{
  "norm_eps": 1e-05,
  "qk_norm": true,
  "tie_word_embeddings": false,
  "init_std_qkv": 0.0387,
  "init_std_up": 0.0387,
  "learning_rate": 0.00662,
  "decay_fraction": 0.657,
  "batch_tokens": 32768
}
Each number is 128 + 32 x the weight over its row's rms, rounded and kept within 0 to 255. Layers, rows and columns count from 0. Numbers have three digits each. The size before them is the row's rms in percent of the matrix's.

# gate: layer 7 MLP gate, 512x192, rms 0.273, rows 388-473, columns 144-191
# up: layer 7 MLP up, 512x192, rms 0.276, rows 388-473, columns 144-191
# down: layer 7 MLP down (transposed), 512x192, rms 0.227, rows 388-472, columns 144-191
gate388 095:157160185168143111131146147138136134103146107102114102095085083150200175152179104157112182136168156158120143161063116142131138159168113122132131
up388 095:146124136165104081120148136032155103116146137146116131135110176120091089112199106182177109161083156130168090122105107141080113105126160061155121
down388 100:087138134063139128138117077141009135165089111198174069190111083140119159133113102090169136132182120163077128154119178117100141115116101147138076
gate389 105:188125094167049122139157146145120119073166099137161137101101129159126138121121175079105081137097079094141131137118137125155131113151159139115168
up389 098:119165125186110105165120071115071162065127089114135116115087122147134162142129079189141111077124102128139195110142143112180078117136138165134128
down389 101:123170128097187161129100132161150175153166130138123111136167122094102077088130138124192150133124141140142099192128141114083223128161135154181145
gate390 102:124156182092135086185142163189094135162138138066093151141177143158213098115107090073102139145177138118146121153138139107189114127149088136149121
up390 104:137176121095127117107071146188109209106170129128121114137123101111160146126125158093121155114166110133173084108150075123117144136130128170189093
down390 098:182132110096096138187168094111145100116103106112177212091140154099070133181092069104104118089139173124061131140116123146110093089187121108121128
gate391 101:164107158089112163118164085111111196114146142153074100116079114144129108114199106173071117132099141116130063133152130129137191132193117128104140
up391 102:139126123106121162147146066103104131081148154158095133141111106119175150100205146131109091122124138116130046108123158152168140168196085128130117
down391 100:100062134111115149161087137096076123112121146164103066118098135111054066093121142148101117094124178180160107063094152143156144145195155135083167
gate392 097:096144206113130155160151147174065112135156142143117113108152117117154120126153103122109103165166110124125183174139135156123132105084136158082075
up392 102:113149127124077084109126102142129167191099115129089131149141126133109172135151131137133105099120074100143134117163087159103180111073129127120077
down392 100:118065121116143187158149062145199128178105070116094074119149135090075109107078156167169066148163175125147133118193132120141146123107150110064126
gate393 092:124135081096119180158155149150122109113151090127099137078090114164121132128129139073133061151121072104175193104115119160098060112130086065128159
up393 095:103168106062118126143107107046143129111130097122122184152104099129182137121151198089071127159229085115092174142100099109141109099099103140108139
down393 099:162132166113138169119099152143147145119109212134127173103168103209095159132077134137150117145164136104157160149114069164100157105151130132167159
gate394 090:111114107092125159153151134204157120129145105147129118175127145122120135132111175159105176085078099139177175130133156150182147091186151084100101
up394 095:129127106085121145111119174129141172143181108073130154160096142107090195204146196143096173117127109183155103105117150166121161085097107130136165
down394 095:170162115156135136141127132179117088143122156152114150087170149161144166135147146116115153169088160121142140163058145120112104147095139122133097
gate395 108:105080116131132091069126130192148118111111136148167072118188095117062179137133171072146120153126173114126145076137125073117191124130158099146125
up395 098:119140150106111156110123120142152107118098143147181105101175127112091161130131145087158124140161148143177105112129104109156128093118123151087117
down395 080:170189177135113137112150146084125113114162114102128129048116135115168134113110131160087101107124180112156198116103137155152140081126132139117145
gate396 099:151116141122121130083152103135138151204150127126088101178113073080162089087088165092076068169117061166121127154160134168112138123151114082118100
up396 102:087162122189152179071092148155179131140110147132115199147079090124178122133104141114113086098113141092100106097152177174121120189229128140106137
down396 100:130104109112119095143172094140091090154133133108119108253120135194168096089107126112089098150116149167069119134165124163132095146101141185184121
gate397 091:118096152145124135191131124178132080147161130142143121154095106123082129108149133120143091139053083096088097144117107112110132111123093110130140
up397 096:191149177102140103109141165067069105075160078125145118125056146141140140133156127185140048099094081129147106200107111157147147161106085150112130
down397 098:122160119129054160127090143149172161076094169111120118119189153098129152107179169090112126096124143100100113123172106107111102088122139123142150
gate398 101:197105139123129088199195104150155127063169117094167108153134095152141118072170191104096161131109153168167107162123143145106112131154112159131165
up398 105:121124213144190128074206175140151132152120116064148085176126179055176102079125110217091139146144135185137171152132135144124154107162161154110170
down398 100:191168116139167079134115105148103122136106126166144197167126126082124132136170053160123109069102102078105121139134128142142160074129117125107154
gate399 099:123134145142106145197106132174153193083114113117138127134117134101235104129155083113067123146113075107089152116111113151079134140082134160124132
up399 100:102132095108132104175149101151133045135178113097122153162104091134129127066145125161173133038096173136127127110116117120195155119125037135072130
down399 106:091183104099107075169098147137142122140151213096099094111160135093135191105129111176184150123161142160112110094111149155172112168056098086155138
gate400 099:135124111158137150137165162195189125107131105152152137147144144086085130163132095169163105139117129112153132146101158150113150154126167131167150
up400 100:135110152129140189132136102219123140130124151132112091149099121130123079075171150150135105136139120127180152134123106172187153164144124122094080
down400 100:098175128165133086102113090134190104145091107156127113149179135097147129175094123136150194146136107111109078169095190127088141106138153125128127
gate401 091:112137114128141173171077184033085148072106162135146073101086122110190163122140114146190099131130130144116188174124169108152193088135151192089109
up401 090:126135151130101093109152055117141086107179143200089226147146155127162116073092113143111175131120134110148171140155087135135106163088148150140141
down401 100:110078161170109201126130121145074138051117092166128142133082143164085164122103101126104167142109136123127152132125076119091164144041144109094083
gate402 102:190150189133047156151144078182102091064160123153130101121083079110092141179152098094110088116074150056059139162145164148116095144125137091103119
up402 102:116056077128126109129095116081124091189113144111153115099110101165164136105109135090140151148146101111178129104079104078154119187125153165175106
down402 102:112150165043156174180153175142116112136132183097172111161173094133137110095138097097174127108091094159148156090128103126104210161074131115161225
gate403 099:095100103153039173142120127097087145169128146163085066121140166169112154134104095119090120137127151058097127131140168136116115167085141120127157
up403 097:118154148114134129120098099110154143080129129156167070127156128164114169148095122149185142150151127152107154160142081141118140102132109166139181
down403 097:121115130120176179129143162128113126155120155123178159137165141145164150132106139176146129157147135151139082117136098136086079121153066117146135
gate404 096:131181144143126167144163160136175158121127079131082129046121065184151092109136142179127127136161138151113089090118160126143147117119138154144119
up404 096:134153072178149114124093156133108194023142117111121078112083123087095127150095122134061127064095121126081117115118161101127071138154125082083136
down404 102:156145129152134157068118116142140112223141142133139136110118156100089059106120102193137116113164161164102159137138177145129122072125101118179145
gate405 107:127139192071132160116135155121113127160189045146214115152108152178102097148149086119145128115076144088161091103147154146143136109112138125151143
up405 112:129137124186174116110122130095112130122118154131146123131137167094113185090134110129073097086119083145072129104101099113150102172113110101141133
down405 105:112098116151145084162194099130130119065159102133136096081146103151128141082103132136051126116078144129132194118099085102098086121115160142101177
gate406 105:102137098121073114127133132153149082176197129122062152116126058132074149122158112132151099162138161118161091117114210104136118095125118101183116
up406 103:143041142146114161134108116145143167159138083137154028109192142134084071153098151151068110142100133100132111177135067141121117118096112126155098
down406 100:082156119146149132120135142117100098152135097152131155105164131121146103130128164112092121058142109126163139091103111108192110140193079154112139
gate407 105:137172124144149117198130138149133103140151113108142133115091134080109134118137158134092102133125087134115129142177112123083155125099125093123122
up407 108:097115121108130168119147164099150114079164137207141031127088167130157103115158138109135106153137179143136046120130096131169129097139147164123156
down407 105:117140125120136155125086151129094106128129162212152148139120134066110158158169143090107123118148119074122122086147129169116116163173087092124122
gate408 099:126090156099159166089119111161168115188167164110115099132176122105149088145132161110105152167212100157186121120169079143180166114155093110140115
up408 097:163110127130090105172084124139153070123142089094170124156100145133093138112121118167133154109142106073114198182148119144112148139110151109137047
down408 097:128133166094142150092146113159160178163095131153131069109060083080158139131112127134148191113126115143137118138110143157125076098142205092143114
gate409 102:135176132096115115153117036141146142145138141152173190193175134161097112162153128142116118095112121076145114145109128136096149156122094155103139
up409 104:115083069136157168141183168080144135114107136091169116091170159090127073131132150135099144155155160142158108102167143069080125129195145117112167
down409 104:116168093214111197134142128080128137119030115115116168154140086188136112118110126125076187133115064126113105159136094117122133156108095175171098
gate410 094:131167102148115125099180148162117135131110208040138112112147123064099141108106175095159121107102120149145108101104095139121053125139145139128146
up410 091:096085185076138174148188037187114177116163170142107103137146108136136138140130123175115088146176167163146133114095093160146103125133117134114123
down410 093:101178193178088101094069117130111098149061144157074105113107129156131083151128134079118124120113128109139109136118156127153131148130079152091130
gate411 101:088141150084161114071170111128094093163149155147110114132103124201125150153101101096119147065130073142079114083151147136047118169145154114063079
up411 105:120154163129100078161206133100085154151106120132110132133134156133141147144068162117092177097095109138086088154098138132125115137128125142158091
down411 100:134092133156143098116100142126153155157130129120123169157136148125145140174105180128140094136137148087089132132096110169143178131138101144220144
gate412 105:087173105119105079123171158112052110105106183100111126152160114144143114101090138042139090143143165126136127086138137169147109119127062120175102
up412 103:171171101111187135140079122176134094105146109133135202084156169138123057148115161113136166133169105141119193174189125141169151108147193170107130
down412 105:113113167161146096101148065072164175051095157166130135099132147089127139177126096129134099146173132208118081146119113094127183168098173090066139
gate413 105:172105181189085178140148106130159122074151162135117062194150150136149129103160106154115127135101125162152146105109150094134110062151123080121167
up413 103:152166152105119104143085116105087042056137114182139144127061134152160128091119096101148073190103153136105153090199183142150170056112157169106045
down413 107:150111127145086154102144077144169097081139132111113151111116100134138122122153121070075053136118127136157070149115155069100217032132118124130123
gate414 094:108123194155145108120174215190156128119124143054168095117158106159113152140117129136165129075094164103102149118102103137107129155155079152122120
up414 106:122116138120125111092067113091127136131105117051173176108131104156160141112150103142151065102111114051128122070143140156113138118193095183095109
down414 095:125105106112148228111122180188087112120080107151120127177152122169129170138141147120105164113200099089074178201111090152126095128112140124155120
gate415 119:140138091133127098135140162116109108139105158101104074147108123149132088172139131117151148134189116111039149124120134151126121159141131111143137
up415 107:121093135153163138128162130118099087090082167100175089136076112172116091165124168113128098143160114132136124134125149103157133160166095113130136
down415 108:121111131088198139145152111142099177128131078197151141130164100111154085084174088163103141153086130137195101135113105158103120096111138163082139
gate416 101:130140085100118141112122151125147124189085208131143074150176179119140143102061139150138085139114135102107137111071146171098089088133095133145153
up416 103:151116178074208076155130078092117093095234066126112140129173144135146119100201125077125124088152080121166132163128126107177143162219119128142127
down416 096:126109109137095162119137160127137143104143097062136080074141128144120099142099112162110142138157136141185080136132170096127098175132136147145084
gate417 104:048087182087122112087155220157119140158116138096106125177189174123139110168134159113111123134131143099126115069190157146183121185146153104093129
up417 106:104109093086098105147188136191051117143124145136095141116133146118105127133200130114116130125206139130094140132161107106091065089141102141072086
down417 103:113143096110065126103090166138138110106063122192096099113207128066144136095152144154128149101115125156143101118141168241101155129128085121128110
gate418 098:193075132112123175121193126144124178110126138122103107116096153098146178161149141110095062101155160133126091129177129132139105058127158152114145
up418 093:134067088112076166099117117096126130160125066179147175146082113110122109082119099166169158103068121144188165200082121146096149147156102169106051
down418 100:124069127155133047131118145139136128112151095123093147118113105169167092142155088114143119100138071053143103129117086115149123166115125124067094
gate419 107:108176148140127187103146092195131065139123116137082023109092127169118154116148118149121172152139141152101120070130139121100063054113143135127110
up419 105:081169091136040159149143131146164121103132158131088117132069147092208124185139092107121142208119124164142085134110084142089140152140149145121180
down419 101:186169137118092121065078138114123102150227156152117107108116159106046160125104129125233144169125130107154141099147101145109133043155128067106095
gate420 104:126097130133110096183157084114175126179182116112161113153104129056079141136159109147178126136149142152124150143120127131163096072110128115103111
up420 104:159148132163198145097159105137147115191105130124104119101138124193138147085144129119167140111078180104153090142148157123115158065178150091092115
down420 113:155137118111109195117151122099123090146133118077093104066161145121127057034166129070214148148113092114151099117123132179115183113176161191188161
gate421 094:150134163124157152177135135177090074080224120103143095132122138074147155105181126097149135100132133119148100088103210090116112049152046136091149
up421 087:175107160159185120060155169148124129117089115173132154091147171139092089116109148098108137107083164150112138051169135103145160147148197105178138
down421 100:146172022175164114132106125086171125143060137120123173116106099091106148070152122142092202098132113139140078142138075153064113159136164127173118
gate422 096:154115135123157078116164121120138125109094092149170098165124133078157075093112152102075047147137141156133125141136103128069126080209154157152129
up422 096:110105179081122147142149161108106102086154089140162120108137136100153110136163172141054123097078075168124108153160109156096135106178131143181093
down422 103:161066145140092168117105174127199085145107169179058095152188163125125114065093111128124157132125117151112120104162128084131168015132119152149156
gate423 109:104146181118096104144145133194107090153156137100153114183133105134148136170105173138106105101127152147137166145121121084129133129070075175206105
up423 104:144103165126204120128131215152147213122114101120126101077195137127134093129126082121113149130092119141115139128089128140057117116075116074116078
down423 105:135098112063092106125136154170089167108113127146186178117106171122149158149136157100143163146191185137201133127092160098126132132076158105127010
gate424 108:100100136138200140156110232133143131125094167165148146127110111126102161101132116121148141085142134090117144150095105104157174175128101144093153
up424 103:103168109134153120060151186130159155108165121127194109131135139147132125124131169170097133142134144142130126136175085114126135124138140161113064
down424 105:097148127167145092118078186121136141139108169144146116143130071099122141159150144148134122158123164154123103109110106104130171127128153086086152
gate425 096:159084113140121112173126131150098113116157143130162106103157150146181159121101085173095090095121165112182111147115174088160142105112138100146225
up425 104:163225120123082089156116178131152153125101151143161118162113155120100128160085097078121117131102115097115185112091092136166112158092128096182109
down425 101:122139048077158111097117153155178081088184137110101112073144096120101153090147101223127114138102165199100100085086115145134110171129169102111114
gate426 112:038108145122147155183128126115120155133131123147131110154092121138167121146095105129098143114150078104112148116121088112146099153117097174095113
up426 105:204161133132126146112094121154120071120092130123124145154115170154116094150132123126127118132106173076123093140146095139128145126066104138189134
down426 103:115078112114135094148107074162114138127120139180144119038099136146094148079126134058143117121106144143141129096134142088136166167158089173095141
gate427 094:110158174194095166127123165142125092205123157109114162127129094152143124144118089118133119047068189182150180129166166159176078191167148094153072
up427 096:061113158158104110159110089098126083100137119128086132126125092096149118110106123165095118115076178196177155154128128128139087133124192104113086
down427 100:101100101168088078079194084085160088129193183119138104074178135076162157120174189088126095188133213108154138109143137125112151114143152118131112
gate428 102:131096147125145151111135115169162114079048094137166121142144126136179119193125087154146111111100085120154142146085064131156158142182142223146120
up428 098:079133127126115136104146092119097093119085074083161150119173145128086131132151104112144095122153142137173086093143083151133150190156090152149135
down428 107:148096175075161104103178106121146125110103109166104152127138107147157136148107122150101188179145107140096114083160115129088157157143156243091159
gate429 097:205153088081069126233132141087202178084078140157156137108147133124121098165113141129130116149108156081117116135119154126142178129159109152137060
up429 095:103158103165134124147142112137120166133192125217147121149126088110169117128110168148108081111128148188134134150150145138136139149078125120100137
down429 096:141196094083095147107093142103195173209139112111166129170120147140215123167099112142169130176191131132091137108153161135165143127216125158125170
gate430 100:156141186111133084059167171154113171151083149099091143128123144087125145116128072099138128196085099133168177089132157195151126133139141129159116
up430 097:075163141116140129200153171085132112140105114134079130135125154147166151174084093145115162103122093114085118145090139126115114116133172179120085
down430 098:152162115114098145079096063184135179114114175136097126087157162104172113114096147137109178074106123123169145121048139171127102082081143158144132
gate431 100:145097133120085104141165178169110138160112146068177086174186071123162160141053133087126084120175127116153197113157155136086139179111165135177180
up431 101:123163132112135104132119180182140097156117135127176120144096103118147099153138107104241070083052150139130126096142100169138131165134125139123225
down431 103:118104145136142121092111158109095115095156145136100212139083106141106113190082105123093097138150157159148086205132109149171113091166140112149096
gate432 090:125094111111085114104164095208140141120143147113116144100144134117190091143187175174142105117107168125129197180139109156176138102167158120139130
up432 095:157175143123132094152128110145145127107166116165198131079086163164065138091102084076097165184124142119162101067133137066187097113158132122104103
down432 096:147136098133156135117123180119150044157085164144083133118118111052115126141129158183095108113149086130099158116108095085137157168120111146139083
gate433 104:097137091146142181130070177117124182127153126109133136131135143138096159066141149104189164115141110101164103136099164148249161135147200134161145
up433 097:085199135146151145123131111166141131212104139163114131176147157131109072132115135207150147138132133114090175145103102160144195137164108147086145
down433 100:099142167143088113112108096150128117144083153148075163104137179127059086142092103135125143158060151088085186120124186146154150171127111128121138
gate434 105:141123073166143087164066157125100091174128160113125125126098110092179128172125136093115119149094160156093167159125136123098145113074093149141124
up434 107:122195150140171174119098118137123140151067194134077141131105120109116088101180117169174076137121151117139122130127125090159113166153090073121101
down434 105:059125112089108110189074129089125122163106114070148152081146134203123122149088111120169110115178154135125071104123114158130145162114194151107153
gate435 100:077172080127168160142162116124094191127117169101127113100085151131154067135103092165106145131134100146167133145163069178149122176159153166116146
up435 101:169097116152131131074124129151126116149100098173129139176070189178166133125130073153145088139103166097115171143130143125153077096159159158166155
down435 097:160096130137046199075104152100141109156090166082122096145124127132137128105153179111157136160155103126129106125153085130100136190104152055108183
gate436 097:102064090142119106158184132142095085104134187155085145137118138111195105122168133088139094113066126113153148149086191080124142165144116129107169
up436 103:122081090140072106110132144114145089109027132118092089087087158126171079124121120104109179182150097106088128106149142088099116143115138116063156
down436 100:080164156119155117178191120098105176176149070124138171155119139181216178155171185075177089113142122107085185107126096169123119022134177105157118
gate437 111:117151083123113114131182156100148104099138150188103147109079142205101157120124146156092150176148113088134143117142171091110106105123074153113159
up437 108:137086115112149111170123133096116091089138098117158087127140163112083080118174113215124115131110153125146158162064105108138193126136137078138105
down437 098:100167156100147161140159184095099107092096126190123144112141127139148134113152102105081172056143186136096168091116118194092118109134121120114065
gate438 095:183224153119163117107159192071168097129157090119117158106105117107102105161141136205124168106119138160164135130137142119119117153157200129150118
up438 096:135140160154102079096076128125123095157138141141078099173154143072129101101089112167106128117083126093132149085122218151127182130143159113150070
down438 098:148144171144091145177089089081091118126133110184126129161111153139081137147183136150174179102105129169154109159079109131151137087147137097102079
gate439 096:121120144150115154156084144178152123115182128127100182102068137149151054135150146141156143108176065097115145149131126085096147122149131124086069
up439 098:108141159082162113155127125131103091134134129084088139113120126066186150126148140176111065155111098169064091133123118169135061101160077113161165
down439 099:067087142170095097121142113090147199145159161150051130139124155167155128109145125059155126160079084090081104199109127103137118122147123156131098
gate440 147:049163160104105138072156162138133101109099102186171120148156152127093139123069160119133133135172089134135140114137152135120176127176130117122183
up440 132:195087091127139112158113095110131181154158187056088125139136125139184132142190093104132131136107159127122118153103088119144065091081112125127106
down440 081:094108161139080126172134149141133111157120108255121134167128157127071109136107124129164133169161102162120094158168129158102091154127103073116148
gate441 092:137169150150131136091195124163069112110156132157145121160153068147177173100137143179157114146088167130136119126095099087154130127070148189140094
up441 103:116138080133133140149158134139121155106065100162123147131109121129173128132154129152154143106176106128083138119093146093128098117121128151166148
down441 101:164119126078116158102188136111120160145171120089142120079081171093140146117130125177147060108144129148129128123136148149162123141094114063206204
gate442 106:072116100121143176206163151118114163153118157108127102137070124121184161162138151161142137148189079148131061128131155116133144128109121077102136
up442 108:172120208076152134155180155128150129121140152184074112099123135088128142127083125125082124118157177147153137158146092111119080107114159150099138
down442 100:082082106153115098167160102132124104138160096126162157152105194105150167117193105069095103100143102152116108121096124175121114145171136131152106
gate443 100:199107107157134126128120115156094139133164111109091164146086095160127152112182191164101097117107111142183169136182170092122142196137092147147079
up443 103:103105107110145150076155134179128112147078096127153119146089114128119121160123113145099130103078113115150148180115193122185107079130102139100131
down443 103:120171082197101095158080113125141089141108086116147167111136169117147106106111097059126180108140179142100127114158151143135070150085111141139189
gate444 099:134153148098107076114084104138087110127147177075081110163086106114145082116127076178134117165117129081107115187031129120165168194171145037183140
up444 100:160120077127125189092155111128133093141144176150186203135149076122136139100147123065172093128151092103108153129145108170136168133101153119153183
down444 100:095144148135096146142173121139198056147198114113132093088132129152141140134084124122171076178087083078151171138199139095117190126086115172117146
gate445 097:120120158144222109114114160121145152109061136163079085146128071131125145106081107122135153118117159145143128119090116168113127078120127137128130
up445 096:101101111131121158153148075120150145091190167120201082183080142116152183163093139073164089137127156135102108113153108049119155131156140154183128
down445 099:166120120141074132097077115148127126116121169116161136078120100141122085171123138110120088138167085180154139085145120132135057166046160174140066
gate446 123:113123192061108124181096121144106111127128109089170052113140086129078123107129174152110092109081138135114127114144099163158179048153064098174168
up446 116:167138115117076176147091127110128098151141107104068108103123114111099125108145133142141077118123142125102149110164153191129189063153114106126120
down446 092:127146117148180100177154143077105155182137185095138115138128159134120140102134160181042139145136255124119158105123120158178139113093128110148135
gate447 103:154141106151147145054137139112123111104112141146162139107083061152118125125192109120164175116163156150139143108137124181097105175131088137074137
up447 099:097085151175088102192163178090114146184110072119171116130126102127107070152124132156103137075205076149097150122145156164116083080109170151141177
down447 102:123155101120104106152191174137123093123110147156131089163144132154094129069104191127101108120146170089135163122150153114183175214227136174106156
gate448 101:164123135127115188096190114150126174148159174118121122132155092139117152092125158116111108103140054178101171150125098128114088173175107140096110
up448 101:136143128141133127072162187146155186156146075135110163139156134160167100161101125168099113106106097139123121175150154102125105161183174122088179
down448 105:091126134138118115159115124139155126107104137097111114117096172170161133163072173064165124157139114132156138138119158179064107077086134117149121
gate449 097:022124162100148118107115107103130141134167159112153084154110158109157151132099127200107124141120118145077096156132181164158060127143116105121163
up449 100:088148134082091139157183167066149092103157121136136123129150116148158162087150102110132155143135062188122112136080121200156056144070150137129116
down449 096:122109135143130108136141064113111130068085099111061113149057204105164147165134115165157132064126145164174148140127106168084169198153139178093135
gate450 103:090125154158129176102141088106132178173162134113147169105095095035146121139147159174116198180169122099129083148160155180141107118146121129180082
up450 102:112090091133105166108128084126069108088129150113095138175105150132194131118101161182111122139184116117158086128202170103110101117175078148143134
down450 100:160112149151116141129142069144061152152110090143154128121135157054161151127088170130125120192129159159164142132104149099171134155114177098135134
gate451 092:096166172132166196088121047115129099104152114120129147137110175171116131111134073116130091122131114157071154174114059077195089103130156112119151
up451 090:079155132092167149172060087102100077121159136145144135109159161162106082170145110095111125144117144147126131095102115084125121130166085170132127
down451 096:096133093072144142069098096128091094117093098081145141144216143117170144147093154118138169162175106140150158126125104112112115070150161131114097
gate452 102:169127104183154161142124135116144130136104106163097131143132144091167162125145146134102131131103117139065090171201108072160220200153154150148133
up452 101:147120096165173182169138137149149161147154123105113133113134076101123121199085113156194219180176105130156131145111115126124061127119104138176116
down452 100:098159132162124173065164074126198199145125160085144099135089108201213192196116124078109091104157122150147127115124146140115118115157103138096088
gate453 101:128141139117109087159095077129143164138114145131148139154173108165112158125092143152118133066196139118130124091191036116087164114119141190155172
up453 098:111102127106167077076156123137142131113134091143108125170135076149148128189093124158149148143171125094124123118126175167131073158174117154176146
down453 101:186144114144126147145121117115132117164115097076217142110124129125123159116118162093103105122130128134155109136153128101088154142151158127119103
gate454 105:107102114170118200095130143174104106152147163029126096155177093126168075108116103118138139168116117154075132163119146139133116100148117140145122
up454 103:092101094122098146126114142114145141062131066095119066171131153161217126171080123105123108094113154088138171067126118161107059135080134116138057
down454 096:142091170087144132165137136148089104205065126181127067149130126124132092148135163079152093123212165105160120130153166149102118154109078112181083
gate455 103:100114194093107111162168131175137140156089181117122153153100134143176080061135098115069193134161122160099186159204126150185121083184108122101099
up455 097:085164123144100102127142179107167083084094117144089158127150058146125088129123137115131133119132104176172101157148153169086138107148130196103154
down455 095:093185150107101167105143135109138119119142064106117129078126152102166138123150101085144157086113070098114183088116168168115110180104116072124140
gate456 100:139091101159124148153140126158139119113114154141146057144112074094141158088153090208129110118087095122131111100137176166144154148099104150147126
up456 099:161087083190133129143109151120168137113155130162133123105131122121120120095137138130148157077164138078084110151131150088139103138127114108094135
down456 101:119101116144189088211057180114123121168160094093085116177123165167146124161145078168094099148134153085123112127114101120072152139129136055080133
gate457 100:117115148216103130151119102179107084125116140141166111097092092155153108141174137133158076133069128193104153140108144090103156066110142093047074
up457 106:166120121132162162091166114074139137140119147093106112190153106075090122134062126060158150163142143078088125142105099171127089132132130113142161
down457 111:143151112074102106116134157101083071130191135141123068114130120138137142143201120149056129144129127140095111167134114134116114071130195102119109
gate458 096:083114132165131162143104204133166173175105155115148123086130154144071125148153132121086125151143134188084095129128129084085218176125135122099099
up458 099:160144156087100065100149133151131175156097133114090150128093103157141093172097122117089132150107116112146092153146103105151072116107144103149107
down458 104:137112139074127100123094136118128096159187148123136106121103114091131081096131071131142100166152127132133142103106119191071176152088140125097126
gate459 096:114104158073132197107115140115137126103161156101108116106107086122147108090097121160116143096069124137153115106120131144116087153153130159167132
up459 091:114146118133149115126126105129088182080153115138125138092136144097130147118133125138104098089091136127164117123158135132133135071143086116101150
down459 099:117088098072115186138132118123086151154123165134093129142082167072150195197174118167166095122116137151108093141131113157107148121149147130158090
gate460 099:136114128121137132153183180171153142095159136125171091078096132174162165154180124144123103168155112117116157121109105196216139160101135119086085
up460 100:129176068153100113115133064131142114134139117126109191134085141133084102132147153085148132139142129152095076143120124077088149118169130117152122
down460 084:125161153120145142049139120143146063151131124090121114128128112095094123146076163160117143075153094089084126160140155088098173107140146171161152
gate461 107:146123124164059150106144118146106151112156182041029094135191110082111053057075076131117118087102098113154097089133122151125141144135086103120135
up461 105:137150208129144129144117109110057173107136117157117109145111103105159102151179136133098086101122132113135134182122059149170148175121175119123092
down461 101:101118135145137122136111120106099118191118098133077113151130096114152128123125123049178155113109162141077080075111039119119096113097162155071150
gate462 103:153085150158124117120178102154131115142161122054110049146108096164181161121142087196092148156084083171166170137083201183095122118082094114108109
up462 106:133061100059130092175084108145191102114129079117111147104132044172121095173145113125115134101118144163199138153098148085126228182152139140185123
down462 103:149129111161110101187130148128169141129134121143145118129133102117150081142171124183130119156169139137085132130113113157100080125102185059177141
gate463 088:143095073127162128111077132131104190104112095135141082104121112082140069169157117164133111169057105118132164096156070099168135173140149118130109
up463 102:129097091161126160083031144083142146115116133137124154114124126146136108143115105106162097155126073105088158156176153140137110100142071120165113
down463 098:128108108181118163153097175127153122122134086072055164129142150127171157173121097097158140087167124143153127099040104100144147097163056093205136
gate464 102:125143101119161105086141130095086150127104120128179147154112089109127147205068144127105069096083060122114134110128172114121123116148107177121127
up464 101:174158156156158111103105143170150140134146120134159094157144123171137156152138110165114077175155141131208123131134103123157096170119081157066160
down464 102:165109139157142151129170175128125112177115169063142113165154159101108083098080089096156152143098134163106138089180150115143101103130149126111153
gate465 095:120128120096102089131105086097140161099164118091131129056163135170145126101126120164109073153127156146110199118092139108111072114119126127104165
up465 095:164096125056138158098123147062140070174117113180180152120080153147105130133150142126099174065103152095093196082131106085144090119152113101168100
down465 097:061075072152105131103196181047111113129127101103128115187050123150084089146141168053160164145103146113105128134147120154137223143080122133097090
gate466 104:084122113121078136099133140173124115120095062116099157165147122183199154109184147126162172195050128111061134219142105152149147140131135189106077
up466 110:090188082067090098083154132178110154119082160166101104146162108181132131143190164164130106144117139191140099111174149155123111157127092132114063
down466 101:166095086123102153153161113197094137119108093075129056163083142123124132067127123127152146194095142152105097154102117141118148144078180122136131
gate467 100:104139165122208074115136159097081089095122219137075134126155118106127150180094104167164072152123121074167175131133166144098154180122079133114075
up467 095:121191088136103072108154146136109165149088162090076107122134077172138145184131078113107178165138119097153103129137119131131142118110081143142167
down467 101:128108133112169093115080098187109108112104173118110156182186128125160092137106099139075080120135124125082091108149124146064118243141123102164102
gate468 099:176147137082123145100156085116146159203117143124092143130147152106123104109152142095138143182135189141167092115111122094131136124099088064133083
up468 102:116129177116096160115079085150160112124121112171101115116149119161113093128143150108186165172173116155187104148118147142113115175086055134118139
down468 103:102094183183110131126163125087073180138104093152152158158104109161114130076098128033200099101149153152094172161123149186114132105180097106155133
gate469 100:139168098111133122144140114149177124146154165185164105147121142099111117058138189108094128100115169117119097101122076137143114138144177134127100
up469 106:139092073102094157113181115124083092120164109093159169113166108124100124137158142173119108120160153122079093189126177135066111185098133165150100
down469 106:112111084168099181138151171151134143140151184150110147125108067152102114072103130144135073220170136137169123097139209077125098104112132146175116
gate470 100:116154124194115164131156121169143120112086122141154114169102080199094089150087076138101160157123071123124143118156114188090110150150135158102103
up470 096:122137143138125103129115156183067111118172078087163161162119130106187116141086171112128088113160140122181168124103138148138130151120147125098172
down470 095:130096156130150119137163146076198098150122199160121112121142141149122133155108228125122153133157162045111081133107103141109066156121122101125115
gate471 099:127144176175120081096131185092155124077144109146085145122172135165166160114089129152109116126182111112055112119110147131169160172159150130104098
up471 107:095144117136167059062170129097103147127125132151089174078088064166167166056120121092141159164204137093128109124094049130176134123160133105079147
down471 102:083103150131131110079114189111214131167184134165155095129106083147118146141140159140113082123144102154049096077123152098128108119139123181156061
gate472 109:111144125146099119135132085141130137164117160099176142153149085124162186152173112117187074149144163154112090107124155124146139114124119162168098
up472 104:110143120152160104121160182095180118172092128124162151064084132127119121118089171118184181149109128144166159150118162092201138087177131105107182
down472 104:106117187187251114134121150102118104072100102183157146088079137167120101145168125144098163135116129097162217154079099154081120133132135127133159
gate473 098:185152119083141120151132118091137072085115103128151114175165130087144128158054072086105077124096132153148119119152072080140166091155147126132145
up473 101:189092140111170184121197160123128101137106148116148153163160116128143119177137101100115160114153086154125108134142128124083159226129118129146184